python train.py --num_hidden_layers=14 --hidden_size=768 --num_attention_heads=12 --parallel_block=true --init_std_down=0.0
Each number is 128 + 24 x the weight over its row's rms, rounded and kept within 0 to 255. Layers, rows and columns count from 0. Numbers have three digits each. The size before them is the row's rms in percent of the matrix's.

# v: layer 5 attention value, 192x768, rms 0.0169, rows 36-56, columns 512-639
# o: layer 5 attention output (transposed), 768x768, rms 0.0183, rows 36-56,100-120,164-184,228-248, columns 512-639
v36 102:092156111132143106133153180148120087113127110174132125125126094112124131166112168162106113143160140127156116129115087134167112119125092127135133156151140156081144153150159120143111135150138167160116149170145134154117122119135135084164129108150115151104124073077113133137130143136130164146109134046158133142092150130109112133114125160065100186171114114124113132140111150132077120110093
o36 102:123169142115109074095165163133146164165114172130130159142114147138123170144107124154142118117109161138145133108104167142121082184113113127088105139102174156098107183137139136154116122128118160094132179109081102130122093131144179125141111139149140108145171103114155122084145083099148158140142141160110125137131146105117079110098120152112120090147170130138155171100103111099157114099119
o100 112:137163114109148074120167152160134162178141155108128185152121159157147164168128124156098112128121160150137153124108165166110083151138106114124078161091151156127122189135138130097151135117088145098128164121072109118134127176136164132140127130168129066127151066127150113096119087088140164121133132133099135124100110121124104104100097115096115098124170104099177157112060147108154139106154
o164 101:140146118131120077121159119139166126129120165162120174145122117131158141103122133162132146132113117114172159124149135158119101129113137075126072140093172165113148117130134104141165102143152126098121146122103128116146094176145187081167141145120142125145139139077110137116117116076136178122114112127145111102129168115113103101105153139112070100173158114116145116136131125123144117106144
o228 099:140161143079142082143102148126161146114132121132117157100106131123127149105168126134108165143131117094123148096118131134087114165122115089095136100125136148133117168146142143121211067156091122103116124134122111131152105173150128104183160138121121124129118147124154190131148145117156136136117098128094136122138168136152124118104123161086083121156140112119110082115148170074143084104114
v37 096:146096116136146114118126117152139114145177104159105126130115130117117110168143123125069138161136143097135129136158108126132125112140110143125155102151126091128143152126126113114111142157158139164115160098126133079137123152079091117163149108145102123093131134123101184144169155133106099094127058137119131127129174120139103130108104138125129064135131167147114159090129107140139146131140
o37 100:139116111114133162100124121156159132144123160113089144158127120133126130140149122123111123117113088181132157107105128095128105087130110101131113144170161127129108116124108113122174105107155150115159100104124137137109118138114093177093185110155112109115121117143122108150131184142108121124163117090103111160142146098117116133138142116165145120143080134114095196147094113126155114158167
o101 098:140118100128126128117123105114173139142115102104130171126107112161150119133135133115133101125148096135151125116122140117092098076172121097131101104114135137104147141113107158127160132132159152089140083124108135121124074119103068160123163088118090076105153119117119123178077152112118132111173146138113131083138138103148162167143091147159120155110119093100103111112089096126113139172141
o165 096:136138149119130136086097097109126125127120108112106110145118095157131102144108176099121123153136078147142140102082115143102102095132128093141142063113102123114096134113115097109189148123141103128130125096052152124131101102160166117115113110149110109143122100124146086153076109112131099130127099144156144133164123095107146105160118118133135114139115132104117146140114167152152133132168
o229 097:167139123139111133133082122125126099104121158129091085134158133162171097138122142102134131122156159172132125124124123118075116089132153087120142103158143142160107138130097178114160096119126122122104124101122169126151124144099147114139141099170102132139149114103142151151113138133115124161184174146151149131097139110127142162146112113134129143109141133152139111099133143144136148173115
v38 103:154132145099114108118122112082129147166168149105105127086163171099132122163140124187167109108140147147147101158100083161098130142124116145105164116164148109133123154154130113153135103144130104123099167114131156119139145111128094150151156133131129078109130080114116115154106128137118132093157096107102095158117162119114117127120135120099119104115145139165145139107139108121174132085086
o38 111:114129132151087109116155148107092073146085104093145134125166091154173128161094146097113144095136144134144092144130125113119060171140129129123121135132145127146119149175098123150120137194153125149140114079138158160117119159150147110159125135129128131130136099110096096112126087164115154107134172148094107153127143105121157165123105122154137112107179131133155146080100123193112120090125
o102 098:114140109140131111088128118113124119138136098104138094111202087136159107139133142116108147124113123169159112153119127136110105134127109115124117163144146183188157166155115135126119114179149093135119158087117155144140155151143109087125156105136111141093146135126112145134134102103155159139143125115125077152123144115144166137105110112163140144122149090114137146074112151156115170119170
o166 104:129139126105110116104150143145109110185095114097145136123177131140160140126109140138150139126119115131147106141108132112085096145131112117138145115141175165117101140158129144139129132130120162083108124096110146165143152113108095155118137144153132099163113101130145130127109121126073149075162119142160137163155119147150141107172099109144126145139154099117152153071074109158093133140128
o230 103:108142150127100179124135132115115097148132137152160104123152080138152151152127149139153137102143138128137119138130116132132105119167152132092122107126111155100090138128091144166141113128138155106137124129151087134151130153167123115125137142150129114154115141108104128130137126092120115097168139130130113117119110181135141140150150107119133133141158092150146117085084094189129151102118
v39 096:097109098108125095144104112153150107148120155127114115163086110106129155122122120130143103118132146125172085119104084149080114112122166071112141105139112068113142107154116116133106146143119113148108146101126094094198146153165166182126136126112097154127108174117128164121113143111105117134141075119130173145154090145127098109144167098165121154120075166150116174117088163127093089144130
o39 109:152113148153186084150133114128130133093076168179131145140113127150134107111163134157111163142102114165141138124115178135119127117080142148109135135103128143120124155118134104109124129119126107129128155133160123134171123147119100116141150097118154099146110125140178170145100123121119148135138121107098125129142099116163133153110135091141135147101132137128139147131132100128140114152112
o103 101:143142125148126128102152104113121146088121107145115124145133110124133110101135121148080155143118124130166182137141133148083138129089111164126139112118170115149138137127105091109117129104136077095157167147127102088168122148106110122114175114115123159089108125153183165109125130099080147094112128089140127149103099122146124130140148122083156115128124139108097147116094136125157125130166
o167 096:124118123144113105118132149137109166110127128140124138147097147145133147097149094135102141142100140144143119113127119109116124112150147128101154126100156108159106162136082101106113088131157095142151123141093100102118094169127108169101104175137108143141118106130147131087057110121105152092125102104146109134124124150111147134108139062133150142120153127105125147146148151135156089128121
o231 098:146128085178136113133108139126137115119106123136142151191094120140124120119139106116125132091123168160125121158145089116131130100139168129099149167126138101139135121119089108161076097145165082120156127088128125102129143142153092117092087180121125183159123123109144117118120154175086134111158104116150124125155123099102156139112119064133146127099105108145114122107109157135115089117130
v40 102:119133094115158128200103166095176172122141117139124131138166102140133112116144134102169148117095146144106105124111124106106167125094140121094094151174108150109154115124132157135091138074102114113123112169121151121149123141140105142096126131150115133150152125178110135144127104175153119081122123128133146114133071099163139143158143177169171132101178134133146098186128151139133145141103
o40 101:148123126120137140147077153120115137137145126095127096114123117156115119140132120137128176095114137168160168139100160134130130145149126092125075145116097118128099132145133087130084116131097106118117123137118149145145156161107151120117137085124131101169137092112102107126129136121116107156137073130187151132166131162132155138133106125158131150128170125158164120161129135140100152154146
o104 105:131130142138171145109079181117126120101139133113139076146133076150140126118089126122144175082132131117129142130101117131121130147135140128130071131143133075171120131124140129117118125112155118113139124193104149145163122158120163119149137091116168067157140096109086121126175112115125115166114121140131144102154131106113137120136122133171130127144132157142143108153170131173120143130109
o168 096:137118151111135147141143108144127135100126122162091134121155113138109112137123132149122128108146155153118158102135136144139110126137114136147099091156117138153093149146108127147108112098118144129141162158112126112109178150123138140177146091114130132167126117134103105106131136100144109145095151137142127098107114133147128143158106169130107143160122155153147116118132133147099160131132
o232 102:137115135135129117133072091103117156117125125100146101132176148129114095148144120198142101095127137126159165115133143158120147148124121157137117160135115129150132149135155080079100123084107096111126131094091144165121169173128090150124154105155124131139094133149119098070184131044146098136172177160143098120120137162126131145156091140134119160101128065133118122104143158134134150148130
v41 103:123146126149123160159151090142129129131124124160160144102165111110127127155125084091131118106125114143069121120163099131148138088147161128151142130115124115112121117087134113145126144156138115155114095117139115123097112100095112082095101081148142160114145145119123126113125106131168135095101126112148148120082128144133128158165123113145115096142114162125115125112131096143135096124150
o41 108:158135121124124146134165069095150152116196151106137101149106099146116131138153125072180100130110085114162133109098109134143119131125080120116083127081119139141137090175084120136145125142146159143123086135143140161149121175102121144086118155164106111102144147125152153107134151152131100127128118179157162135146137115119149120187152123117122143105135118146155173114107063141137093161112
o105 101:138106089134128131136118141124139117147129156134122160150103079134128132144138127100121129109111102126172130140136124117180139123128092106121099126097128143146125130104124124131138113169119171112131102159123130132108138173121127113101115128149123126125093133147159133063155154130148104155122113126104115148145183098094104144139144130145116152094121121140158158164148105111178103097125
o169 100:134119172176122084138138134111168144156145130116126143140142085160082110118141110109140101096129105111156122098144148085123117133145102112150132149103092144170117115123122118109093114106093164136121090124107145117154145167110129134164153118117073132094108159107168111135137139143136129140138146136133130140105155140120077141127147150135093121104143112143169114132080133087173097137135
o233 101:091128103108130061137140101106147147110087102120164141182126078178104115126131142126106126123150093122123140081136111135110177151139136115141165155159075144175124114105114135116105109128150146143112065143121165111149129165122128123135169132124088123116150134131144142128124113136185109120170162110140131142118110115103115165146124155149089123070115137143134080068131112083165113153101
v42 099:123096115154114115127121111157129160105151101092112125081153112098109113151134119136092107156142127126080144164096158123115162113099120097110085111123120154181087124151140125155166112128139121104118085144057103134135107105135096129104142141175113160123151148156108128155139114074131139090135152104062143106178113112146115094098179105137104166140098161120121103160132143144127147101112
o42 108:111092172132130169113109115104099133143104117130107190127099159077120144164134084118147102148114127138122137093081144078141127107090121105113138117136126135134089137099171155131168169116160130150135116128106107121134111089133101113124123094161110090106121135092123120126117119175159128100117183141101139147104132146102102130134140106110116152129072100141161148166111120144133130146100
o106 096:121083167121110128121111121113110101127130115119134184137127107106125132173105111147118108143126104162126132158107163131141095121089147152140177110117110115127121144091178152136133144117134111121137143122120103122070115113162094110139118107144108137122136133141124121140114131152159109108096179148109139188137123103129133101136108104135145148115095084119144135150119125119121148105123
o170 104:127123155175123119125097092101149113113115104122114198110093158077143112160169109130134133136122115120134139135127110119129109154092129168135127092114109081130131127127127123164145117127147110101106109154134119130128131124173114100104149098170115148113168118139114149163143142155120140144111215122122125115147118113110155088187138128130131130150113107129120143142124147127112141147093
o234 108:141089150147134134151129119123143128181119167129111145122100140070105133158162138160118142163121134093123105126135152109141158137122124131158126105132119141159121129102130139137113140088110161088135109172127129123131130127165140095106140121180145126116164132084099156157143156145113119131136141150131135165096106153071118138170103151149108151138125097120110138118154094155124142137082
v43 097:096121132077140127129134156149158135134083136133105092118179149127154098122169121148127105114086146157134115124179096154141121076128118108104138138154133133120120155129150112121077164133112142128152124156133111130103097087114144122150158092141087111096140100142162094140157124152112125114126138122123128107110143139113152126151126084138159114152159151142145081145138141101132098141099
o43 103:127163133068129165089130144134147113144112137111149151161152122174152163111171116142149151110125134192125165127146107138142108158147148119109125165068094145151125170100112146129137107118115165119154100162085132153141130125144140130129118124136153116110089124113120093128154132157157149157092113139110083102115177127096114148135123113157175116143158142160151102145144093134112084114125
o107 103:138156133119119112080126174109125112124174162103139144146173124137131163068123135123133173099099162186109177127147137172152084131133142141100121122107107130146124136109150130138126111116100166102126139164096154146114110124127149088138097147129189124178120089166123120123186141149129161151066090173080064097121145155098137161135137152154165109161158154133157139150149107120167105093134
o171 094:137137149126109151143144148174128123125140176076106116131140125128144149097143109154141165084077150168165167123120177158138098140112141155137117123108085134156139149130103119128129136097097171137124147142134141122132109131137142131124079144127140081147118137147103134111166139153130118154146140120143093130124162136116160156172170102170180160164130143147168162098152115096156085101134
o235 096:171126128137123121083113126090098107151137171111159169128114110143117165153136139155172107090127122141135126101143118168120081103107142116095122076125117152115113149098068144146154125135132124168132143132135119106119134100161143105155141119143148130163153130108105160097106116141134135105113119143170109120111168129151112143155163111163129143149144108109142140129127103115123148119130
v44 104:114126127136124114103105156153086162137144121152145138120118151154149170147163129080104099125131148143105124130141138125104098121136123149153132109124134120124122105170144099135128159127130131146182100140111072149103104149129120094132114120128098145117138102092152149132115145149118161122141193164136073120132110107119076094131108101161144096134143116144126138126123129148045110134143
o44 111:150141146090139115081155070113157143144144155159099154110146101140170126115135157110093190100141136132109152122117164128079083137131108120115107117126091142158139131163122142113138127113200104108126104162124147147128083108106122122138138146125120121150140149134120149124109141128092182104168141168105142094142142123139141102139086112123108132150128099058107141151102124144133131123158
o108 106:163150123107124120113145102118135129158148126135135122127175102101170113074122120125060166114131137161157175136151128117118113105094125138125129137190123108163105123139133122155135113146158108072105124134134129129149125131156130130160099125101134115133126136141137137129103116181106158129129140160111102103140132111114139149139108115155121131139162093058074124152089132169143145099131
o172 093:133115116132114151087153090147135143137167150139096128081145099157162161130147142127124207131160133134121138110108127142110085148137094119107078130169125125120136140122097113142142118138111113127109118138114149128131070166150136115187091133098101156120188096120138130088116112172138176149156140133085116076133156155113132124146147150126107135137146089112142133159115148170141129149169
o236 097:135133167129126135116135119136161159123140134154113133101160066191160133130163105123127188131130126094147138091098151120119114154148091093118128134109124151109139115131128152118146128144134129099112115142144140119100086152150156097124149116134081171128137122120149146171133065155142134127170116117104146104117111170141143122106152155125102114130125154129135173117123117117147132143122
v45 104:133133135127113128126103125097164129119143119132148137114129131123111153145143115141131115164146102146175160145151156129126139124107147120146114144131152169119118146130159116165132148153150128163159164129090142100087138123124133117125148109119105101174140115124118124132115135140113145109146162153071119086126104128136161124125104169120101085069093157108121159116114105138146099136133
o45 109:138162182112117101127131125118128162094119116117133120138123114106119107089081157121105105074146130080155129123124117130158179139200145117126131181118130137114118092148109139175125134164063114152152104111125197143119090129160143135110098143133141104125154106105101088117111167172098087097159106149141122146128121129109115102140110115129162142129081123120089141142138122136131155135132
o109 111:158164185089112103139099127098104156157084095104159194123140148108107116087099127117102087107112137142139112107100119124157168133167147096124162176167147158120108111113132153184109131160084140159174112086104157153081081163163146156113118171136113131127142151129146096111102110159137097126116122151120126129130137134116132083103150138125122141145101104102079138157113126154152128152163
o173 100:144152141158133125127111138131111154128104129085194164107145091115082117105104135143137087079178129099151129126119103156174166117139160147134146117106105170148099141124078165144129130131090152133158106083108169088126083118151156113104100174125107113099144134116145145109110117133116131100165099122127138138136121110135162121156164081113138146159128118097087149122113128128146097113100
o237 098:125116126120100139138147139161104135110163139127155122123093150111123106098110136101114144130171143141154108133112134152169204130091150167110115149086162158169120132158070118163102130117126111101137096140122122094145095129160143154111142142080129166130136111152146161123111183183130112118128080152141128196076121104128152136105187098143121159125109089131111137121118201150134092137101
v46 102:087113114101154130116109112157083120129150104129118092163146121086117125130132128141143133101095157106172122139125122154103130138153159172153098131137124118121149127142124090143154126134128112143146081128138148125158114144109133149107162093133140139106116143158121120094139129153153125139106137118135104142176134140098131106094150125121119033107084156124134133128111118115104103126109
o46 106:099142118121117086122155106117146153129098132124141139154137089100102141122114102099148055147154126161140152097125159115097121113149154126170137095103088129144128142113130125141167138090111134134123107112123120123104091142135126130092129123076092163165118103152116121156091127162118112179115153182124138154106148136128121112130140107128153126138127123137098111139108094086151142082125
o110 102:109086120133153107126121155113168116163108108130123144104138119112077115086114079104138086160128126125120132130131118149087128132137098141150138099117102090123115130084134141143148156117130127141148137156147116130118071161117125115099146092093090157123161132162147113138103136130162134116130183152123112109117140115094078129160169140128127087120114130112134144108117106106126143110108
o174 105:124129141102121132153152135121158118131103142098131124120121153129113134104120108085139097142109097115096145099111127138105123155129107100155148104147100140138157167100079146144174133102151118109147105118156114106112108166160129113133109108123117143121102134138136112150079102079127151180150133104094139153116154110118102110151114153141135105090132135123060152146095111109109110115078
o238 106:136108155121126114158135119113161120139110138120119173132119168126098178125138093115157120171108080134141158126125110114133137156124119108177154122142133124158169185129110118100139123097164141134122107161119125140138128170192108076126140145109189132108093109141091124176116107090146135118165115146126126154118145181120095131134119156104152135144125106089097110135137145105131141069101
v47 100:133134143081131130139132109133098148172124163134151096158169142136102153130146135145127140131133128127126111115134118117091145118120136083075133143124133124156121137107141102098135108152132098105172131121110131137118143126160146153100134142142149114176115100117118158131098124141139121099171109139127152148114107090186147108108117133162131130151123129115164137132145180167141102192057
o47 107:148141131135129107157149080104098174088130121140167123101164145159138113159142100109074132090156129157140142113145118096140138140134119111112130140165121137121106128117150096114105108149138118118130163115130143146106159126123105148097156129142086143160132093119195127141136126158159132078126096102136152109117137142155121091136130118128153177080117102105164119098112118114144097122073
o111 104:121110097146151145107137104129126146075121139157144115085130130144122119125095111101074173125133157169130074111130153135131105147096142121147110152146169116126136100130167102137129137127174128127125119190126156156115141118155158138101149130135095156129103123095182125096092107128109098111136121105154149103111101107163143137130186109117132154099119140133162118094079132138136135113113
o175 097:143154113097125160127111125088141143162099158130121112080142148121116083154146106114155163112110148122103117148110099137102130143131148120120090134146101109087136122117134123135125091087138133109119148099123118087167121130123129142078155153144176130160143159082127114164130131172140113100069099128152137098155137156140142139105123082132156155136147110149139111184140132122178086138091
o239 103:132100115161169159161137111104126181142142116133095128108123099110135106147155089134134148144130111133130118155109104150085107153136173113110130149145109126089102142115152108175128115142127081132137172122115098122112175096116159139084109135121142138103099129108117110149127151109131145111103107146151175134179174160080147147131114088171184148129103104121134144153145141123138114130081
v48 101:157109194129124138167133137118095111117128143138130144131089129108152093153114112057173136148096126109118108127121120148114145146132146123131095110148155127134125122125099129129155121111111125112099104151141148111120098128139113143142110076153140139159118104169102087120135128160086138120112169136040154083115127133124139171096137154124074145073092124146145078127115145115133124127149
o48 106:157162107116124164129160150115096102127117123070114155115141163163143141181134108125125104133164115124106109121103140119125115155110159140156154125114146133108129138113123108119082143120118127149129184130128115141118098161145146120134120176129097149152113092138087133117133105103112063140103117119115104102116150144117148125123133124112073108130123086156132188115145148141114139125114
o112 101:112124148116103142114143195093103110133099149112154132091131143141129144143096086158116116105146113126157100126108150096153130143131133133161110128172160148135092181116141080133103176147113140148130148098121110119113075146136177119094086152089139181151086085144093152124147086126149138147119123129091110117131158125144120159126127129128068102116135099151134145101140103096167143132135
o176 098:091152122121110108136122106082090107114092131109107144102129154140097125122118102155175085129141103132104100097135112123157133152117170098170173138119152124102114162117110082110108156125107145160082122131152158110136124139128127160160118145153126162072113133137110144093115151122173116149137135107135094107145110132127104115113132119156096127102141103144125132082144090129129093120126
o240 101:112162126125116091128147142080168117101101148124109158118104123150106112134145131156158103109158131106110077074151099121111132145139146088167187162149153105140112133090109124090127129137134125134093093150134159150144147136107117119177098154135104113114118108097114137137167128097140078114165135149099088125137103148135091116148141142141143142094091111122105104089150123093111123144159
v49 098:085112157125145113124107144134146192153117082154150153127128108122079131156192088139139149107119155105162154166145183145143135141124133153143126180149125116187162115098166139117132119147091133109157128185113154118116120108118153147137119092151096120150086135148118108103207127133096140141122156119164139126155146141141104095084126150114126121140150167165143116119144085114119135148117
o49 104:152132118141112101106132120169179124170099155128150133120134089139108099125124097139143093125126104092119112114117126154144121124137164149152134112121124100137111123136101174156085092120166112178139091127097087119149145081105164160083137141157089138123148129125109081149139098129102120137143110119133137096154154137120134129132118132127119134130072113108141112095137148163140155141203
o113 098:107107175136143099143137099142164134136096141090105121137129109173086113143114134123150109091158163126100100125157113119164106131135162095130141130118107117125133147141119139156140110137135085139133095119167110130133150109116152155093136113161105111129169147113141102117120142125112111102145110078119139096154120140152118090097077139091130131111126108124129119107157152145100136146156
o177 100:128153118113145124145152097138153117130092156116175138128111143168088107124150131129129081099134096152137117082137138099112181124134155143134148111141148123124096149141096176158111126126143084113154105134145118139134101113081162109081164097137091141130149129109108141143131117108135158129150135077118110128142168132135133109117129115123190148086154159127083152085141150121100194155137
o241 101:146134143129132114159181100143165100117125140113146136107129117118065137183102129124125079137128130146108161078105130131105154166121162115108148097113169141143103163111146148122094147090134120126097134088121150151125122096137148096098181114171076119096170137158123113136125101133127154150161137138113134130130150120178130135140143123099157163105133097090091109075119132123122150133128
v50 103:112097122110095108150121189090123128134087102132150112130125152113139117119154136114123114111139118136123107113111158175112128134141105143156133141150105125132142136143152134129121113161096140141077143128143093121101132131096124094139167100132141150147085125103137111115167145109172146143157094082115143084144151166112071144137114154108142138134176099145163126164098122123132124132132
o50 106:097137120149159087139169155104129133114101150136158127173139186127121191144133067145112116106105144139132085172088147103141102130130111145122130092123143090119068132129162104113131147109155147117102194110102095109125109097164134139150116148171114134153106057084063147115145090131166179124155134094135139111109118120113101120102117161085071110138083133132122103152146170100133105107093
o114 115:089134163111143059148136137119112107114096153138140156152135159132116162161179100152117089124111162134113108102095149144175104153126156108136171110119127091125092120150172121087146141110104134098151155067107092106154112087160168153140102167156154099186151074063064134104117125152148144107156126089123157094131102131142095109091092134111104118131108097086162135155122158128126117122104
o178 101:113106169138138090103162129086142154128107173098108139144158181111139150123172098133108110098137131161138110137133120103148083120126106111132134138124163084117127113124135148128145093107140140129097171114097096115141124122127143172134116123165147123145157080095071120112123098124143159146153139079152136108133136135139060135148081153113088100105127149138135080162150169127136137073097
o242 093:181116094130145116151136137090138102122145144096086104143132179180092149078118103158101139090098120128154153125144110141123116133140126111148109142146123102102148133125154117082121141126082133095138154090095111112128099155160126145104152136136132156133143105129107121093137110119134154130138164121125127130120113119151106088120128179164129116091100089101115131165137157138128103107074
v51 098:135106124100147102130138114148151098147158158119101058128137131181136116107173140162114123161136105140113137132125123126115105145117106149118106156139140079070097133124165098172133143108162137096148120111143154142153123112118123162115143130142139107130153046115117142131104110114117119160129161137171080092142126113112141092149117159154122104131157085154121092118113047113126175128129
o51 103:173119136103135143143131151146118138150142159148141124100132142145130111103157154117117167092115102127116130125116105136107136149126121109151097166142112122179132129095089156134144081138121133116162130185135126143131112095118132167111154171107108126153119125165148141142128153140113138142154136127173111092095150110135161150091113131090129136153117095125152141153144101142118132115114
o115 101:125160150082120127112109172110094144123145146126147125100132148108094130130115127096095151105099107141119173113123121155154133123146134122126143181170082156175106148122120136150150134115084137099153129181092124144122127123107102167159142147089117146129085131162127126132143142137118140124088119159111091119090138083115173149140110115131155095106126126151147143190157092116136163123127
o179 099:163112121115102140113107200094101158152113164154152121145158153157150116110151131106124147127129118130142124113069091120088151135106107143157139153168139098183130147152117152142120145098119158152135178149092154119129148142124141164113171117113162176105111145188121116122118119119108124139130150120179103149104107124135140167110122144119097157147133110113075113163090092118128175150128
o243 100:171153154099111127130138121122104118148118132099118140083154171161170124163180101111125152123116055153148118106103140114135134147145122146149158144177117117128114182138086142127151114145115150177122139168109129125140147102126119126118173126117183144100152116152154150123097125104142123096190119143156131139118072105185123149089133155097092117108141150128153110119125137108112154153100
v52 101:156146151098123109157113075124102113114105134145149113163160145162103126132107138125109154152155111130120106140136130133134138088130117113087104096150108140121114130133151096090140136146136159138144208127161139117146167101113076153125167105114098151135129149113087161155123101154148138140118160150154165111141133158122104151124147067122113138143088152122139141094130133117161097082152
o52 115:128156090184121087146132070115116100134101179118134136162121101102150167066128117152134121097152099169116141183163109145150134165145141154088147110086098160116150167082128098111164159159115133133098158152144127128100101133151079126152150132191138136113139081144106116164100162141124139093133127135153161128141130122133158095122095114098142189143099162132109105120135142101171122116135
o116 106:117143111136140114118097101093111095102116186163118131135102115120127144071130096151132152105143104128150115164143123092127109157137111171112119154091131149099119109097114094107132118174161144124114152138122120148125097118149100119154173114188139145108140101138092095136114123135099127090112113106120094101124142161165130101106125104122102157129106156157123117090159162116175096092127
o180 101:154157108150125103070110086155131111132138133136155126163111094125121127020145120152135147118135129179127136149141111141116101150122125164143082130116090137150085179140152098124167116099145169112126169087076113143138101093156110127162152121166152149106143108107140106145140149129129091143095108090134131104110153125130113171123124116090119148120115139205112129126144128079112098120103
o244 093:114118111144153125145137127156106109109166170089079184150131096113155117092148122167107094076151097123119126132153087085104117107122162180093071110101109175166101134160106134123128168137158118123093137089107089149110137109127136106175104120085118140136144097140138102129102157180149082178123072080122116118126123146177169142135163126158106146154143106125106098103147162122139104122131
v53 097:120133084112087151164127136163120112123127139187134157140151164153135123109165114090125116162100107075097123094129155129130118148132143131119114131131122103154134108130133138164083131132118138132141148114120151143167142128128139115144089171154126149160148134091096122120151108146136149183145090113190134178117125098136138143112140117147107101134172135129125086142103118133112102102160
o53 110:119133111127123151117098127153117149105118108142159123153124096174095099148164171116142147125106091119084100112127075158126095119155099116096126124137144134142126108166133115103125120138133122150113120147144149124143122097104140111117130141128141136137101164101144101129154136148074169083158120149137127141114113085137116086111166122134123136094134109126164124145141108154113140137127
o117 097:123118157136115118123110137155144170105102112113122127154143115153118108158169130092169132133151112125111145112109136140112081122128129082113138141111137133140151154177151109083161080136129088154105106144137102132159126117130141112116127121142169142124067146098128117154121127137098131111157148126164123118130139074154148117147109130143141168106126128102169098110138138143105145141102
o181 099:146134113153185098142137130182144173086137122152116105153142136161129121119150103147075140128086108135091104101141116126131094111153105129085097129126091152120110089143164156111136122155095134151129103116126094125121107126111158119126125113129125155104119140078145124156125144109123127123159172152085122087118107123162128098122123116115078174116145155130175111144136115164128153105158
o245 094:148131184102147080104123136125117133097123128103095164143139130120123147174148115116136161112132078118104102085164153115116087122113143132149127132147101114105134135120125120135137129122139167145107106150062123136145151139091096102135142081138124106108136108142112125134142143102167120107193119143119098102088122150182128109136123105127115125111092157137191108118143080183128150107129
v54 099:099111105144151097132139162141127137133163107127137082119112123126109091134129151081135126105116156166112164120096140209103153117156159125136116133114112135163119160132149132148099125125140130087086140172053131135144095149133134117120131152102122125119107131154123162120150121125120094167120149158126137092121128152119167144128142153144100123067137126115145146154122143178151146173183
o54 109:128142133094131189120118141138140120108164110146164146117102141136122171155165130118081127146143146155117113135117101122156118131077144119120122111146114164119134135138141088130136137101137092135104132176073164157133102098148154152121117091140143149128091144133132123090102139167089129166156138154109160136160086169099128202100123083127128120113135149151121178130105064126102125182115
o118 112:128150128085153123130134134123158112069149106139162128114121159144118162154182118131101079151119140119158126112111110142125106138107129143105142108162137137140143160157140103133144123094126135140091108167127127128122080108126149156114093121127086109131120138096137140107146129118052143163137137154132154124144111148128132177112110119117111100114119144149151162141101101123099141172095
o182 100:100124114114126141101108115112128115106114127155145164149098120129121146126177130120133082172164121169137149128121130152129113128089125162136128116148102129156147117123094089143157151119158093134127122177118118152133074129120169134095151133093152114118127074121129146115062129139116112155136178147159132130143110149120129160094140064139106126115123086109122147126099084117095129144123
o246 090:136102121123114127101087118104103106122113139130125152133078086122061119185137123162160135148138120113095128118120096123115119102084131131163137119152136180140096156146170123107125140121101097126150095126153135150124134140124154134127129168145117168119150082084135108103147128150107118116164130126163146139144146144151147138155146083107160136142132108107085114102134153124112117124166
v55 102:128124117165138143154163147109111145102145186203138129112122137108124125129101102106106143130137138100121131176135137105131106102138093096124129130181125113133122134119132137090147116135157161155184112117172128150077124088132137047156126145111136081129124087142145102114137132159116174105135129129096086137158137128114072135140146127123146093101133099120138123133126188138175099124153
o55 110:154157121103135178087152113109114168132122115109152081101145128137183138119069112113134106131132152094138107159130129068110186112113129125180134157150110124128155105138114125152119144100140165137160172091138112126123109140139130117122110136141146125166119138100120126135155104153136148106134147116126137087148150145136140116155125124117135135127145090077105174127120143131151109084119
o119 101:163148153114119161094105142103080156132129126104142109099133086130154154122088136134113095135127128095120111118147109055136156099132148127171140115136122140142124145149102145151113154140131094096134119097140106144125129125152132130099109133141167149118118118171126089162141105142116134103109128098141144111143109139162118104160147122132138132119181121089106138146118145123146129087116
o183 097:128146182140142179119140140085124136168103101090156072117125125112159138149078142179159119127137114121125144137147116100112095140098141098158147148136132119131153140090066113104159165124096131097116137059166172111118138133153156140092152137133160146115105150152143105143169129137135136113132164121122113129135092134158134150126125130125120133134193123109097133145083121106101144091133
o247 099:128107148122122148163116124118115148116129137120115070131134120137127105145094154125120110151152135145126143147108140109121141143135149103132151120161062076139141132125145145107141166133141144161107126091137140128130153149108098112138152133129109143130094141126182101097146121159178159124147137128127119144146109136125112116124103152112087121137135159149115140169119131129133118121120
v56 098:124155115120130133133122136143140111099110140105119091124144116190111117130120099127086086120149148128125146134148177154119135101139166133150115114121136133136124142126131108083175113138131120067112087125148127102142162129128113098149129141139088086121142124162123140130134139122105141144101132142114117117111128107117130141119098133117094158139119150122111125121136119140118145122063
o56 099:129151125077133152120127118102182148149135124119164119092140130139095117124111113117128135142090146122108140140112110108132152132109166140135102140116167072149124162135193151139163139126141167103144117153107138120125140122142107157122152115126099134154102104101160121124142107130108134127085128135084131088135130118153137110152114109128171114138116110136084110116127113143122082115122
o120 094:126133137124115155135114126107109140145115130135108133097123154149125097116109123180111152095142171164162140166128103174132162144107138139091158135152122139141111129144158162126169122114095151096135129127067120146127118137099110133168138164078114093154119110105105143129093139144125147118077145128127138115135091144099123159109093109124208124141177148129140118103141124162091114068126
o184 097:085133095129116149095094132133102153096151141113115099087130144148088107139152151129117118116137109102108122108102111129159146141113113160099114155115144104112165148150125166104142161100127126136141108090068127151126135119160113144140133131128110125146119128076098097129107120121073174133081100118133138112098153100090172110158143093132170124147134144115093122132128119132063101135106
o248 103:081148088118166144128082170161087153096136168088080117138120115150093095177151117165102138121149132102158143111111097110140139110112139152094108079118201097060133095156160125155119137117120134114154103116120155166100142077157142123144130123122128095185108139081132110142147132104100119141112106081124142125129115108139099064156154140130117092099118122124089132170123135101119092140158